Weights of a small GPT-style language model, trained from scratch on English Wikipedia.
Training: a variant of SOAP for these matrices, 4548 steps.
Each number is 128 + 32 x the weight over its row's rms, rounded and kept within 0 to 255. Layers, rows and columns count from 0. Numbers have three digits each. The size before them is the row's rms in percent of the matrix's.

# layer 19 attention query, 128x192, rms 0.182, rows 77-127, columns 96-143
105:083029157114117122143151150124114148121122180144090157094051127086149164098157167127100081119129172073076167149163181101123147117078078136124133
101:191109120133146160146106120214146166157130116141115119176115180142066143135135101124140054091128130105163166096115151075177149096102196143216119
110:122128093100109087072175136080118128124143142135146196117162123146042164168127094137135124087121159148112161077142137147152084109053078148110146
107:076123117155089151141159066097107100115165168118122096080107098135171102096104078169126151111145110179136081111110156095114135126048140116117053
106:086139093119159133108112129171133152105112112090230190143118201136084133105088116113063125143183170141180169147135153148159087115110150179133083
104:146157151067116102104069150131102145119111077148109114093166135189103145091080146143182162103186120154143110139112140064098107091164101175101116
102:103091128139111107119177141167132110168145109113110087039159096134133109104061109128138112086121122105142128180090162146115136126157114112173111
114:099166135089110157128216114138148123128125133122148120158079162109126171134098163123166177171100092160135136115085116075128142133165105083161154
105:130141135184131137112131159152099096078147171181168125093131175160153121117127146067095132202131091119104137175088140077119145161168167190119142
102:141119179111143121137100124066134165097093079119118158132100151174107113134098099188119100122125123096071177101144110172083102112132150095112178
108:118116094134166093132108114056133113131153117141087086215098144067163092119091113073132122149104142203165163112209124114118105111185106139157091
107:131121127115094057142077129162084116088160155124095119140105101069132143090136104122086159179133105087111117082174137098230088111133127103105169
106:127168152252190085182119148101122080136135165133220160111095182114168145089132101124114131167165140129116096121136055156130101130183165149158147
104:132143103085151137108041113102135071133167078174108150111157137095159086132134130125087105107141078122109126132119109127093089131082103177140156
100:187136175144143164140116143162147079099153129120157087146112161144130110110138191064103086069129125147136089134193133133143122163108115161074114
104:129113179091140144100153151179151185112138158136142114137137149161210133100174144152099120079146139200130105117178165121115177076118156130146147
104:133142161147194150142101175077106113101102092153128135146141103124100187119133071195159097156067126100110106175129151151143147176111185131082159
108:094112152091056131111129092116162169120154074120139145144138025173162125172125114124084169148099188169108140095127144142157130107130163111104112
107:079111127115119190173151188170139132115111180032179130164124100186098103147097117165091115162089139100085128100089122170097180120123164093133072
093:134139113213088085232088114117187178144068100066174107158131162063118150176113135150151111078139130077130138107129086206166068152128184161121136
099:133148120120041097113196124155112110151092137111049161177131125154100111063053138119116171174097127081131120126066142107109146105139090079130104
097:106153115090150146123125097131117160150103140188160186164154132152151156153084121107112143128142137147163141127070098108116104113078149166195108
089:102129068107147043110111126113160106083111124079138154058143090167051117136102108142102068150087171170120137087133105151160090069053070099162138
099:102125131129139110169141104127068157095136101131151076097140094100149095126128122108142120135116087112161129122084153063128128111114161093080091
095:079124133102125109083126173104075121111146131096161212097111145131094139161127125099082128132100109062120156103113166087149049083140122125180138
096:085181149106086170137107158122129078115139101144165190117173045124076133136096053101149129192127183127158089130157120137118137118115178186111077
097:071118172119106107137131141121146102137140129176165127121118143104132144163113110098176168142108068174189168111150143126163124146158115136138094
092:128149092214145141125127126136080067140110110137093092151080059108100114114056137113111104115100110111190078136121138163127118119172110152130120
094:166109153147094162127078163161090136168078035121128085138133150178099135133163101178127135114138129172110118099195088131111115153079169129125134
095:114147104145121175125106106068094135170108066098066102154097098088124141163055136111066085172117075073134117155095124146152125122110154138103182
093:097104135197100167058156135144091131139120113146214166156062062127148074079196108116193101113124133143098102076130090205049107122042139139121136
095:132133123120182145113130128211126122168130115151162116069116054094159137129086135152132156150144176139141135163072138173104155187082145165109149
102:068073106108159146143130129113127123150116028131049125088114132115137087143170152157149111124129135071106079127139198140154190113151128108120088
097:155104079139137128094172212144096157117154151143134125219158167075103120142139125137100156066152105173142148090149138176109161102141112085093110
095:119144151062084149116131152145151198068113093125067117167187131107160147121140145126146106089143106100144127147160157125142226114085097105144147
095:141149097098116140142181162197139142123138110089071142144078122108075120083060177130108061125086074071140100157115075138142099136104156154111107
100:069133177056140112111113094129120109109143113103094078095123145107133127136140091144120157131104130107076155173152077130140154158134176148161124
094:104109061135128145136148072129161109142151172173161090137126115081136166081109119121138122083111133111168128140127105077088180077144113111098104
094:101150115148171189120154179110113139152099197103143112147137137113109161119154101093136124133161173145169157165160154109105117149137154146159149
087:139070158129067124099136164194164138135094114138128123068097139118174134120131173097088103197124107140117088155078117160121100131114107093103148
099:110122095100137123178122181153116092117125140130100215104156120077150085128143096178128157187087098147146102121072091097156116091194123112158127
092:146165139121141108117085148193120181133140084118130108129177092152102138124159174161189105145117099139172099157158142123098153084158172105155126
092:113151094159191178168112198170058119145120126080161061150124084157127155143126142151145146185102087111104111151114146152122089080095151149156075
095:139151100097098159127116158149067099131156133137080088140117168082110097083106123140148105089123160180126154071137108125117134072127130145122160
095:147133092157133080146047141102153110112161150090133172104096131115133133120175117069112128185176085087131201114135104115177112128146121158101133
100:096085092104083080093155102141119117180140081113097163067122089127101173112137114112085092131105166075120112156135118072199116115150183115133110
100:150181077115109115093100070152067117176155071110098104143200131145168133164106156157117128074168047101166151140137130126108052114152132125106137
099:125201092154143058118204137199151118124137170119178161145143119135190093172129078105174190083137140150143094138142112156160175123125140116188112
086:196161167100102152131116155145140110161070104186152173081093127129143122101133149137161083115135163113139137179088134162136195125110085117161123
099:127173107082124072128162090193133126100120081120136104141133079126089114076131086080166114152134129101119069090152127117140144116143105113114127
095:101134061145093069091115141064189121148105072094089122095170066084149068143122142150154189142136073088091125117096108140109096123132089084132100
# layer 19 attention key, 128x192, rms 0.188, rows 77-127, columns 96-143
104:104129178132114171119160102094154113132118073176127140111107157098128096167134133102171085143184234093124163161159123108117129160110136139103145
104:164083127133071110186110142143089198130162132136175137137129083100125095118135089107154117121147104108105109120099113158131022083143078138134130
106:161125117129093139112140143126091154157074098178193183057134098144081142134111145083165049089152091181174187114079128113097148122129112134072099
107:097131120072102153128082134114069135132107116105123112176113081082127129117130105168049117147158131177141143139097141140177105145165134053170091
098:132123123131164131071182133154146136144122180145155209173120160164074134127130152101079060091108180112114151189088163112144127154152130156145063
106:163139112109141090107179161112178142120104130081134053153176142109098105061120097169113107157164118119137135180096120122180106133181099112131176
102:136106076149150112125144049138122139147070094140110110113141055140139107171142118175139163129155138141127156183109162130143160152141078117179153
106:093145164138142152091125166149112113116134144137167093096165069126153115116075116124137121111122114144098147151107094161121194093132087065131093
109:132159145171181152162123078090124098178182152139179132156154116075133118155117092081141126181106084121125110182144174182127127190165143156141182
098:153142105145136129137063122096136152153084103100112141119134153174127114080108173169096139148123142094132193122105065099106160121160126140140179
101:140130114184117135148112093108135092145119000076228117164144100112112138129092120109119150123105105122123115125146136079157118143158100136142150
106:146105139140184142124121175149168063118146150170126091116118157067154111164098119080110144098152157142154147145127137129122086104104109152161115
111:112146118129103122149125165106092100098161129155150121107121183109137178146137142127135186162129120080179154137104085106136175174101121103163126
108:084144114174091172179129120114140120196206135143078138133145154099182093137148107124121114115144141098128104181098120105164159111117083141103158
099:136147069110160130106130146143122108138160075152091139135060143077154107131187134104106164135064165081147093131144078095135096170110106204112130
106:154143155098124139130094103148146152104128105169141116119122172156154106098161113133123082105090110116128118171144166095174140097089110107137139
107:121111114106113093131067134126150159091102132067116134085115127091117162136115097116122102159139108117166134153113155188084088175120136117128139
109:121118143138115099166144080147139110165118160100164180105122086131075177114060132153154139137133154160150138100243152099108152069130137144169149
104:068146106117099115105114181157143147183132160099161135119112037161109134115163129161118131173181131130107142153079098151107167129126158234155168
094:148089131138118069191150187123174144100080135098082131137073134135085151103140183155066095106123181118126128134126115121133109081181199145146104
099:132132157108139126173112079138119148129130133158134115169074134120116115109076079145078095184158131130080131091084159171169121104078093152130125
100:114130140044109129145164118111156149158145135189104126167168111156082111121102164131110077156059129152128176126125160145100142118100095145073101
095:064154114135085183167098148107160207125119094116147139123097094145089137137102126118098086118136166156110220172094143127149169082126175090132123
094:109158142116159103095101132163100161082149102160127151139147064116120085086088080159157111111097124132170167116146132118151112130134142106127093
097:133109126162178132074147104134106130153180133084176142108175123092145093167170182096138100190140139090130137155100111106169120146167101160139123
094:126178088132145150134169141136119095080096163148169182100138109093085184107095107098059078156138160182178096125083130104111123109139144106163179
092:172129151145135057180123103124090106125164043129144135124116195137131165153116157122130132118129052113175207109144091134125129173140122140184126
101:136107106058108104133191114108150138116061147094114023113128145129086165168104113114128118152163102138163111115178157168144087137136134119147137
094:118129143130073116094152194080093145163088114095078126143168137105138149113127096116066151025116087131083179073120102140102142139130165174163130
096:080144116094125117161131105108123090107134091111077124153078087108168128162081069082146132157185069108100108123163144125089131128130143106075125
098:080141153098099075117118198161128147109123149117102147136112175131128088129166147144202095132073140127135075112096127101119142125111157094090128
097:139154137090113176126086094211150108159087168180140085122128122108132129117095095158140124186142134146102148095183097089097110155166125124170138
102:098091103138150102196089160080119169154134158101112137093108102138199105136149123168142121147105091137172082091132105120147100181125137130141105
098:136123127069082115076092118162073103108133104136130069117154194143148197136134139089071142095135118152141113162120122108160121133101082130090141
092:105110140174145113093145132230065187142115078119040094139180147187140116099130113130160123098172154111147105170122142118110106114081124149133118
098:115138087119112117134106129115168114148124073162112106134055124085083099112105082163147112116106176118100108116144117108187142137088162201121169
100:118156171144136109092169102102200138143212105107087127115135132205154112176080111067137156104099126124102149134114095167090185155110112092092087
098:093102131073069112127116159130130098149182128118208124188151174074127161134166093132083179127103135165115155175068135084143136106151116144149126
097:122131099145185108141144134127097126134122137150136163125093175113081094137140123089112113083127123144149113127140198190110178107131082156121167
096:123083071154081193160156116167121129121123088147125118161076135115116084145114194092186165168068165121057149164173108129086103155102130153143145
100:053095150170114140088117222147125133117117131131124161119096126105174099117095121145096130142114133134179161093137172104090140100139099140078097
097:119189123131120160069141083101099158170040104133110155157114183188148102131133080119146167123147099089156131124161172090124179097182116123138173
097:054150085156134090104166142164136189135146172113118149103170134136099160144130144151169153164075067089157130187109195140131149153169174080087092
096:113124127143129170097119137161163201104130115185111107091133121119149118114071147162107179136109125171202142157148075165149139122092088125129097
098:111096108164131122126122136052137117105143134127084130124049128114116105073187163095108140139126166073093108126098141067142149149107169107073181
099:094114175071102115135216125056159108073137132128174115133157105065116103171072164099123092148179120149142141102181173145127155121157089096121118
099:123118133066156160193138120101135126167191090144127084193162091175127069125098118144172158150123086074179153136139155123107177112167110137100148
103:144191154124098084069153156186124136135171132127133161169143119116130102161132163096140135150141124139121156081132136127197184152151127156133109
095:095109140070168091105127132109152166118065149144181114116056144116184085102158078096113079099138179184103109111179149141126072174124104115153089
096:181119082094172144141132207116131161177101136111154110142142144111082140145089066105173137181136113205087159122136101063161161120148156062103122
095:113102081217196138101094125100117127118129151134097141105135075070058109139079134145181147134139097105097077133178105135131156100195148130142082
# layer 19 attention value, 128x192, rms 0.234, rows 64-127, columns 96-143
110:116156119128156112126158131173055088172077094106082157153143208149141097109194103132145137137101150141128123142107098108121047058168157113119118
114:071167072151055137078111151148101133156122074107149082117158115137144109056101153125075195122105132136098149048130137169147098147091125136176110
113:113084199145090091130124143129155118099134128141164137132124103133126078089157134135115110165142142125146143114144141178107119099182087148137109
123:097114080130151102122170149131096169172087113193095074113104147061122145114127152075159158089064073101127105121177134139171140115147173101101156
099:167163098077138085090120132095156142121160100119125151117143125142077134110122117160082102187097145071103156107142063104136098154147167170127138
112:161106140102135145136164134122108123135100093165154132121090126150163151143147092127132141079052078096105181140166188171127132135087177182152130
103:154154113115139133172122116137180155130061178176091134129137118122153095134109099100139145113085109138196204121117132165107152085119053121130168
100:109151115202159144139187080158143136128121109130131184154127167094105121135093145123150151109111147162036078131135172138069153159106121139152156
104:110125154140116182139141095113098110132126076150094155125133132065158145171137108135113099170143139136189103114095148139145092117078137156096133
111:165188113118126150113132146116109113136073154108139166171113121143152092124126098160178083144099081055141120133107170151110154111156048122162194
112:160118082127176078147174103152092132086125109142138088160082108089160132128197153069126130093129094067150166151171145130122199106135137157126179
129:120140113073137072129092104109113138165130139034135119106040136105091067189115088121116180161110135167134140107119168119205132110160086100127143
104:120166179072142138114169093157144083125129127139090141138141119090117129182119147127060101144041143092102133095143117122098159140118138078168084
107:184123126148108098090118104131098169079122154126121116188125082124114112134118087036094090167121151180172158172121144135129123126111134134179136
106:182115115081126093137138123122063097070139133158140198138147153172096113101154108175069140086104139074117120141110124126098133147124149133100119
105:122130099140160167148108090124073084077147136070136102118092162112119138106135140101158170082103097114141132110089133114163159091132098107141120
108:085140091158044112131174133180150151155114150157122128096137169093132157118118195128199122142088142112184135149188085120155079143111122098155131
108:090129126140111091131138151086103103070134152132185104093128152117157137120078128091132077080151097115097141109097119150094178109057158118122129
097:144115102136112156107125159110090129121093088099167131152125112150111119110128110170178133104129125139172168171153141068137074114134159147082142
103:167108129121117121115094168112134127093124133098124143142121121066089134132141153199026145138094110083112114165105199178102164126164128064092132
099:097154172145119098160093156138169112131149186149153069136179103167159018145119120139111091185161097089084113093101096105079101133163136149136111
091:156184146169147122132112115066134110115137128132094218112166169112116152173112139198166130150128098104123142183144143206059103132141144137158147
114:131137135120134062137161112170081029198136125152054093106129103099125101130140115153115096111083143185122097099098166151175122225076143135149137
099:122116094118092126176123124102090122145145140071110109205122123078086120098134117142159119145126143150130166117170110114104111198125047117156160
102:151135214104166100126159071163132144156131094114114132103083161096132093098095141161151200123104158167171112106113180121067113133124122069090147
109:127096152135104123127161130150114118070112090114124117142120086104152116173162131109168180104075105175107148152112194073128128095185183159192138
111:119149216146150188121110098173143160151129110102127109077120174147112131158092164146124124078126131126105118142130171147140131147150128085134142
104:085184144090121152097099105128165134144094105170109132158109125191153144169169122109107155143179132139154061125156145113160095081121153137123111
103:146141170140108124100141130187132195153129191095085101106100118121126139125143200140091180074116100138130126140104142113101176194088142166141135
101:141088105076067111138150173130171194094136115077167164109121192160137087102075128101133152139111115118120132089158121093150151152123161082164147
107:126102058135059133114101115103166108141117169168128137121133156137127182142104150123108120113121125162143134120134180151130072252110082118122128
105:116109088116157120149187137103110084144107132072105111115182120155149097159143104158113069205107118156171135087116155141121114101126117098160132
101:116132171140080135192106167126157171104127136114092116167157178137084170146195126157123100160144151165092132104125114095120154161141160101142149
099:122071200164064151112092146122046135183115151088145130126107112113073109156149154120156175080108147122128140116168106200167136096148092128107167
096:164075089128151118132131132098097118169101106145175109065112145112165173131126199126127150142153103149146062120091049150102110142130084121113163
097:117166096135132086172160128123132087104116173112099196150118189152205124128097134100113099062126094134105073118128092144118104145148112108154139
092:121132101102175104131124208158184105144084114134123152087136153148099157161154114148120139114211114091184108123078151129168113138100144112144137
097:118100099151095142168051078145148099113100117142140173150138090121119178179119140162144143133131094135084146140119139078166137164095116114152125
099:151137104152070167122131120164172123156097090146114158127137175128125157147139090166112096125100120114148065076103107165124146121130079169195155
096:069197113133163169125151140135123150108120145098152112063116114129096121131036082114086134116121079143155143119159091157132134122153111065124182
103:140143125114137156131125135096085123107114100146146115162124090072093101096130117057165134134037101134121143167127097134113090082134168151117086
100:130145130110172120155147135128165057081148143138149173127136087083208140120193099118169119107116167119109139153167127177099153139133083178149077
091:180114101097130104162083130114131132127080103123137106134172102128100112113069159129156098069088165058145149135190199086121127088118155100140190
089:146115099136116038108171128134188166170119115165113079140131104078153097109182173140162091144133119211143105129161132180141143182126127133050129
097:117156099126161142150094129189133073116137068135110141088130114142063125110162158136137176154084104159156121118045137129190112100117111128112076
102:179100096152116107109111117164112105161118111115113106131101137151140130158096136155153159099171124124075196130114205156157095187148114129148114
100:162045122115168112174095171142141107171120168085125146105167159106099131179118124099146162087136103099186159140171113133078068119171103184101147
099:154104072124151126067105127155062099106136123143117119114134120140101174163139090160113121175123107066100164129116107126150133107081167077093131
096:108168127122064064165131170133142110115113121170153182150133078121146143109094153145125189105100113182148204118202168118146133127115175153110110
104:143117105127124126162093111170186152111119108107159159103136094122149135106121153149061093139122144058137165113110111205178158131119108110130070
093:087196067143096101138113128139152121116110124102064074194153138147144151197160161146209124119129123094166095127096145103106125130087136113071100
099:097179109129106152112143122113095148083114087135158091136119112117104072172081103079145158133162139132100162069094090130092100128140088179164123
091:151112151111144134152128102132055162124123084116182136178157112099098147093146226159156089133121093135118140110107038112126105159187177128107135
099:087065109042107081106121070147097107079078163128139146145118164086175089112151182103144103108107111142090115166120158115137094099142132124158106
097:164101168061089139132144138172167126126155125098081137177129052127103117127134158103155110081123110090142126157130185085062162181141106144160172
093:132187091097120099099122073155127119096172125082089139154098157153117094139125162153144141119087147157140118116137101135140114144160122160109163
097:085093126133132155096114134107140102154087140102162118141118144111096113138108110106119207177116148088134173142114169143147146119078154138188103
101:125117168135119137136121123144137133135154120119093139125089143108117096038096141149139153175153109152114162181130096117166130141112146145160125
106:086115154080161159126092121152113140148088084175147150116132151097137110198105177094160127093133139106124141119117144167135088088133165116149129
103:113139034130118148093129117150119104180157128150121114094091148211119190097138182148087075108136141123168065141145161121106158114145113113086096
092:148106065130085107111120131138118173171168117121150150184111089150148153167157110166135149128148098161175102187096114154113147117085161138140135
094:114112075090078097135134156213126126090153082107157140125133119148094138133124123151160114178077092066110186086153141116164092079110094107141147
097:077167084160176153115103125139105150123110152098102102123152113122127116150047131121150089181105088109116097086153157100109117174167157093175122
104:103149108142133142170148115143198100114120112159115119147199102161062094120152171106195124139083092140133071118137122176075102100169114091088143
# layer 19 attention output (transposed), 128x192, rms 0.24, rows 64-127, columns 96-143
110:152150134129110123119110117088134109139174149173073080089195137142164106088092144112109149082080148075107135115159158117131117157083143187119137
116:125132147126160097130147185140117121156061139129090081071088103063125109100055101111166083124181146177159166051059119098059180109142099127131103
114:160112123102130141157073105143163166136160099085140146094000159143102154155146163148119122095096137182159154177112116035109138102135143133128122
119:092116105082115149178137175091089096126171116108133176095159080155137085102075163138115102160130138207142183143089098147183107106121133100131114
105:142115131134109096129096113187160122066103160111109076124143126128107136153148136124175156128122220112150113162153160095096163075118111132126133
114:132188103106089117165096101101181169109153119061080130158141123124062096107100130124139122132168167108146093164115173170125130086155139104139110
103:132155176065234111151086106086058077157108089079129131088102172198155178118128078114132163155162083137065119106134130101168069098114105087061133
099:138111087066097161095083169133138135112179136102086109129105090133146056158131139090126074069135125113148090125136152136156121075102137103134041
103:142147166122141117131072147117145155149213109173123120139117126118163144068151094129094149087084103134156125093134144156147121108105137093144188
116:155121137112151121124156098105136160142129158074111139055161107157096141121147182137084090126140104137075172114195168093092096164168189050109102
111:132142185134120225183126121124142129147125131121108086088138162145157096113100119124167137063161155184122148080117132202136122109107156104073079
127:160146082119193179161099116127165143114088076192090112095168110105148194126155155122156178154093134075148119157138129095094111068169136090160119
102:124175120108146121125147092090075166129098031132122117121066149154152095123149081067114121171137162091145135166168139102164178129124118088127170
107:084136120164096184098106166133135089136117180113148163125103100135124130086135136178119169113101165120120119116138063169189139132127081143096147
107:178175152163134108094115096154134145158124103104093107115129131176141158149131106081224079126117148175145172136143120138121123153167154099148069
105:110153139142087141147111178093078111149177095160130173141125108150144151130214129099160106181158085162113172146138244141101069111097127117066119
113:143143156104185172153097133132056100067192134119103127153166131151130143138183128167120129106164139103121113133124120134159145176143123119107096
108:112158192175075140131092126164170106121185159094095130118131167177162099137127157139141150158184160114173100106175119142126118093162039144108165
099:123116127135176174178149071115183174133174131175142105109131129188114196127128146085147121114181132115097144145060101091168135153138114081131187
107:136096056131120131140108092062117100160057185178183092126140098150149123148107091091099106133154150115083121118190178133148099082139137110110108
097:149038064183087143129113184158081144185123129134124152115149167181079186106147144111157149107093104137140136134167130074102139077112078065101127
101:138148154114138118098213124151139158136073175127087149097091135095093143094131167105121152093146143132060087116139191092098106112170072078045099
116:112132151131108133113124172165100194045079119094146147155125092093160129183143162072145119140187092101114108163150108111142065075171104187137114
098:111162152186153150125168119179185124129121147151110165161122137185085184113120133083067080106140160070133112173119100088115190128154130134148119
102:162143097113127137125089177088112111096049122193138113128011089113142135084151164138150154175153095135149128114129152165203086136098163122177092
115:117079081131149178159106138091123107145131141115129174129141103102141068129131126068143115147108159164117160080113115095138097097128115143134104
111:129132153106167104090137186065051114133101089163161134096117094114154159135188104087109127170162086091120101096141116161118100149130179121084120
104:228133110154112106176091117137095174138156099107134172118122129097133154104091125139149147111091186088162126166047097115129096147104137072135079
106:159092156160139164092110164138080117135253081095158143096082123096119145137138113114170142158166163122085132168085147112060106138151111125080130
103:125160145081184119110093043120098110099130070131094081100148092093146150154146156182134084108181173175146161106146101144121137179162118102141135
110:130138142104134118103151094138069155118139143165111097161204094147135138093097110225097178117143117066107108162090155135161157041165103139089118
107:165126152135103189111125171112154129151109137102122076186148174137138122103128153155112141130095095059095117153087088112118137161134119116091179
097:206138145116194141052089145069124108085172233165109178123119082152164100156128164118103130086138173123173130130141171116152122106106109163078130
097:114158093110080107189132086085156100105109076148128165132237114089096149125108109101096131113193201160123102098141178181085085070091136130147109
090:145145168116083179107105112159161105173122137124137142152084113080109084076176090118167073106133179160142177109125112146134194103089150112144068
098:148149136151086126090145208184106193139129057129102189113160119096087110103167136134145136126101097165182112126136131138116143149113159153098124
086:149137081136140147148172102152077114122118145122158131166102091075160041152093160080134094123063139185071100135115147150120145113114089126095116
093:153132094125183114150118202120143135182057155155193110114091136134164119102083145124099133158140161098133139155091127183108161116156158132157094
103:110136210065162095144155171091132139146023068141114114151065089170108208143157110123197155104133105118147165147125107173124113149139166140154093
098:124121129080137109137126159134087084163089151131116117078143113148105118195108074142204165124160175135071142112149182084133147083188178137105120
102:120158145144083049175124035117131142107200042153099085088161139151151172138133159171083149152125164070141155118154165161117106184093110115150175
099:115104126141072128093147109105122096113123041092133082111064163102064061077173162141126131075168131193114125165134142097127105122175096141111138
093:121176131134218123165140149137098154161174131186173139068122154162108099181117139126096108152168066167084101167103131167145117151179147160101094
088:094147126167123166112165106122101068108146162118179158144140147126088126130122123092144215102084126111134141113080142119117128109176094114155156
096:109123152135102130070133133107148150134211194164164119157132134099142124141135092055172126097127142126102026143143088157130160155107135156148131
101:134148085110117125073046134100129139115099105131164123168237175107104121161125124116125112117119112139154070138139134175102170107186145102063125
100:099112100080111137117148118077197075166192103148155109205120074180172102101164143142148104118147120137148131135147149124153177117158127108123070
102:151185152131169173146099080161147127134070173133144117148149143136124113114095110128107082188143161109122170058129121104100105135153108163126122
099:191108089115126145126051142109125118099136133148143152072136150129089081107165081141137139185095119074150117183133116114118130089162098171137157
105:162124127087100121117149112093142105107109220153138134121109150130151144117163115160145154098094101104151141096156147123126113134119091144164112
096:142167160189138164158100089136112170149238102154137144095072192128104090101082120175090132139113122099140130115158080132161169133108111140104131
103:083088175123151141076108096130105099126140125144084163116193139139112186054182108127213103078103172121141118179158156107147116094126124126124101
089:180136142122124108113080148132202173161120120114110092096101140115136142127164093167127083140199124150161145087102181140139177151072103122158116
099:175127097169155170144063189129135073112089150124225119109161165069150162132163100120118159120139138133137128134106088180124156160091138153104175
097:162141095130169147097165093085066125112170142180186083121102099172158193114160073133101146116108136116134127120111152109219100169178137163114091
092:111072178149118128098129113105132156139166132100131147048164118119119090160159119084135122133208087124137140158108098090075093113126156101111129
097:145065114154153133201110122160131147107159111118131143111138145139158158107127213157092094132150162150133118158144132128113178148058119081084115
100:123174118095087123112167123081160143123066126115143151095117169090172111135141194169161134150046078113139062112151228092120139093031169171122147
103:175147104123117152182122169133154163137087111110168125141037122167146100086119111122151097100089158130086072170099103096141176096160110081144143
103:122170162154114128132075116124142162125079107133102126121061102061117087119213070118113193112173147121110195163155069108163153160091141128139129
091:096094120163140085197137154126152140113159162096131147072109105091122115109200179065149102074153150136096113112183128078105134160085090089135157
094:114091128087149153179087107093141130085131163121116130032187092162129121089157100123072208096127190165165183129085140108128155113132119175082111
102:119161135090129120152172135091090193086160089140146137090162204127109103151106117176107150152139114099066138133101134170186119047110131144108116
108:121143154140086112097167116132122182166099143119099057094122175163215102117118131154168171131118069092129175112138074076182144132129148180092172
# layer 19 MLP up, 768x192, rms 0.263, rows 0-25, columns 96-143
096:160160113120164125149055144166080169130130121114180083055103128094167153095092140120133136184152164197079104102202162097178108115098163118135094
102:143089173147099105106090174130155148079152180097085126156123093134134085160139108119194148170102202136130088163127125071180126098175092106108116
099:085098118098085108155103092133172115188107116151168157118169146119094188067188171094123121158126110120079131165119169132121193084152176109118137
101:112099165111118120132092165128141123124145143152076126108127133138132089152179078087121137157123144106081105069162160128162085128124125148138133
101:123192111120134118179151151105148129154097110127175033175139083156143111121147162204129111146132142113138150110147103134129111101129117114163169
103:145168072122135148117114106114121148086120084123110124056176101229142082093176103081114209120072143111142090100171140120138120132097149113202172
107:143093104091136183124176117113159138117179119072143144050133114147133106122142113164143135130165128166159150151147048170145158141139098113139138
111:149098102108142167154155086150134091161148098111178153096116114141122112138107108093154150130067195125134136116144109146168161114127077135133117
108:137157203113143162115105106138097173056128143202098111112165134128177036098158138100138105148158114110103186110142158152099049115110132153091148
097:207122101174122110190154154127109165088125134130114121116094125124144128095122159098153131137120120087198129120155158090171142095172131108112121
092:156123139100120169095150152134140099178135128122176145112104129174151169149133138086144122169108115116091166099103201061122117134100143097150182
108:158182087097130136126092097109137101120136122156158132103115104126067159118110215109115153094153227119096155149098126124157148109139144127140176
097:105175193105135106112080130053101142111131150199219085116118147077136131114155148156146128153107073080140149098157086099121123102123145154149158
100:136157116112086134115109095114140097144135033162121126075149123097156115139080161135080176157176149155148105136137154100093107111119150117139163
093:136123172098116161071109129105167058133155138096155132156082173092115089142140130094123166107121098149160139178116146108140161114137117162094159
101:094092135078086120169119165111136176082166121097087078124160148160133116141124111078143183129149143130103130164119106157128142107072153152104128
096:114096149102091151154138120136144065055145078151207170121131107033156135063150124119188119117163066153136139109182094137141127102146143162146197
099:121102123161159152162070177131118144105180107093151165110098105140137096138055137149127168132132093067157150200157098160112104122133237129177178
094:168040094137117118107106112150143119110118121142133138158061087101218158075158156107136163166170153100106134146159181131167084115149158110147066
092:083175143097085111144117111083106134126142156108091136171089150156168099139051136115159079129120120127137117228136099143090116140132056186172156
094:140101097095103174192144096081080071122162158147128119088217167125119062103060117116119127164145158060143153084204124126115114124155090106115168
109:095155160085114051183123157120126143147142107169081014171107099137094170059097176155156126132164140135097121084120132091124178149132114130112162
098:122143149159103086116077117202119118142105099153122115144145161179130135091156096175103123101134106151158139105152096137114227144158123125116117
099:095060164161130123166104186127143124102122103164137114162116077182178136073094158103147091178113106121104148117191107147131144139096122130167128
095:105112122088106139108108141106203139094127101173100101134093140146099108145137169137180128131125112090042070138129110125156104143117154197079157
097:104094165137106132125025087081105158150084157093139121102132079117150076193148101127122158096125099145102129197131128101164121096175155146149120
# layer 19 MLP down (transposed), 768x192, rms 0.282, rows 0-25, columns 96-143
103:131122156166123154112135102131108140112180127113112111221122099114116127152186138125111118062119179131152123150081162044117125129176106109155117
106:131081082119106147180160136139157112128119118155166168166160105172153072100149127089174076152135117143137122116098121138131164128106155078115151
109:076119181101141121125149080096170104052166106157120191129128118163200138141148108110079118066214200143121087099134141092136109157119161173141095
100:115164083130155056106143111103111111197135160164104176166117109173139175125121120075091115122096122120141152157100091069098156157101126125109084
108:076131202140110115179125153137017141158071095104111122154157098152166104098122121139135140113131090117167073148113101132124121104089177196137106
094:120111106129181135105136176097170152087108095144110113162103163155186106162152219138136141144124123098165084081098147109189155090112145109159089
116:173142164098043104133172104097127105100149096125133171104154134115170102089088174104180114111158105183095124154037096101135116135081128088173071
106:109155161161133170198107099107132056128103141107106173117191094102155120141088144113114155133076139132121094128102124122134122101107118154115160
108:142159089112165143121130146129129095198150123151123176132206143120122163105157123104170098096091142124131112170097121114109185123128153147102082
093:141144178098131145091181100176135097154137106041117127093092063142139082166154117101122139093129139145011116132152125151049116148111184109118132
087:130119131143118149109124115130118205170081131148143109061108117179139117149126156153137112112185124135130147090219121111114124120159168130123078
111:086111112137107100106116110131154125096120132100075095100137143108026084132094115095082090171122144146149082143150097108164108121097138177141116
101:135084165149138129122092161163147170155161069185160141190175095090135171092096116052137076136138166140157115135125103159087112131123093130117138
099:108085167117098139163179134127116120149096143110158143198084131161111102139122101158148037105104129129117147209091157098119235113140106159118096
098:142089166102160096148101108114091145132115136131149068152137172146194128103076147105143146133121010129063125144104163130167173106115116133116126
086:155127127099083124124133101122137140143156149117136159144103071061172114120159105107156097138138166131138131156128129083094152149083115129142053
101:071125113126148124148145111137143087084130071153131111121216143115104157154089081166167160142164182131156121165102120085146107117119143148129186
103:129144128157085192081151136150099161103183145121089082137135175140109064160089120121157146186109111155108138150131145152153113110185117132023128
087:154102188077133118126173157152117087096162112132085148119192152102157141136111135106140106150073121158123161094101114135133066159119099167087148
093:086100154181134138153102117116174054158094130147117093133117159163124187141106137100145084163159069116173127119113168091149112103060160106083167
104:140130156118159147164096180150079071162109131137074083063141200132133118110105069135064165040077126156109129163206123110154123144148154121144103
109:138113167152110108213088164130106137171110066061138096112196119137065171108136098145163140199138107138093144106168156089166118107090135129143180
102:111140142151105135156130159047124068108139111070097081140120094116135092145135114100149148081123128126117135162074159135088132106119055108134177
093:102166070159131057126146184098154128138096100107146099149122158151180163075147141104110129142125111162173135091171172157131068114147111104128111
099:159088180151210108137092136088133145142168122158114097114167082126121159153155090110109144132120071141162148116119162140083116172177122085099093
098:121071105079159064116095107155150145139051170139189125085128155099154156148089135158170164128095062128109141117184118093165077181125140143154071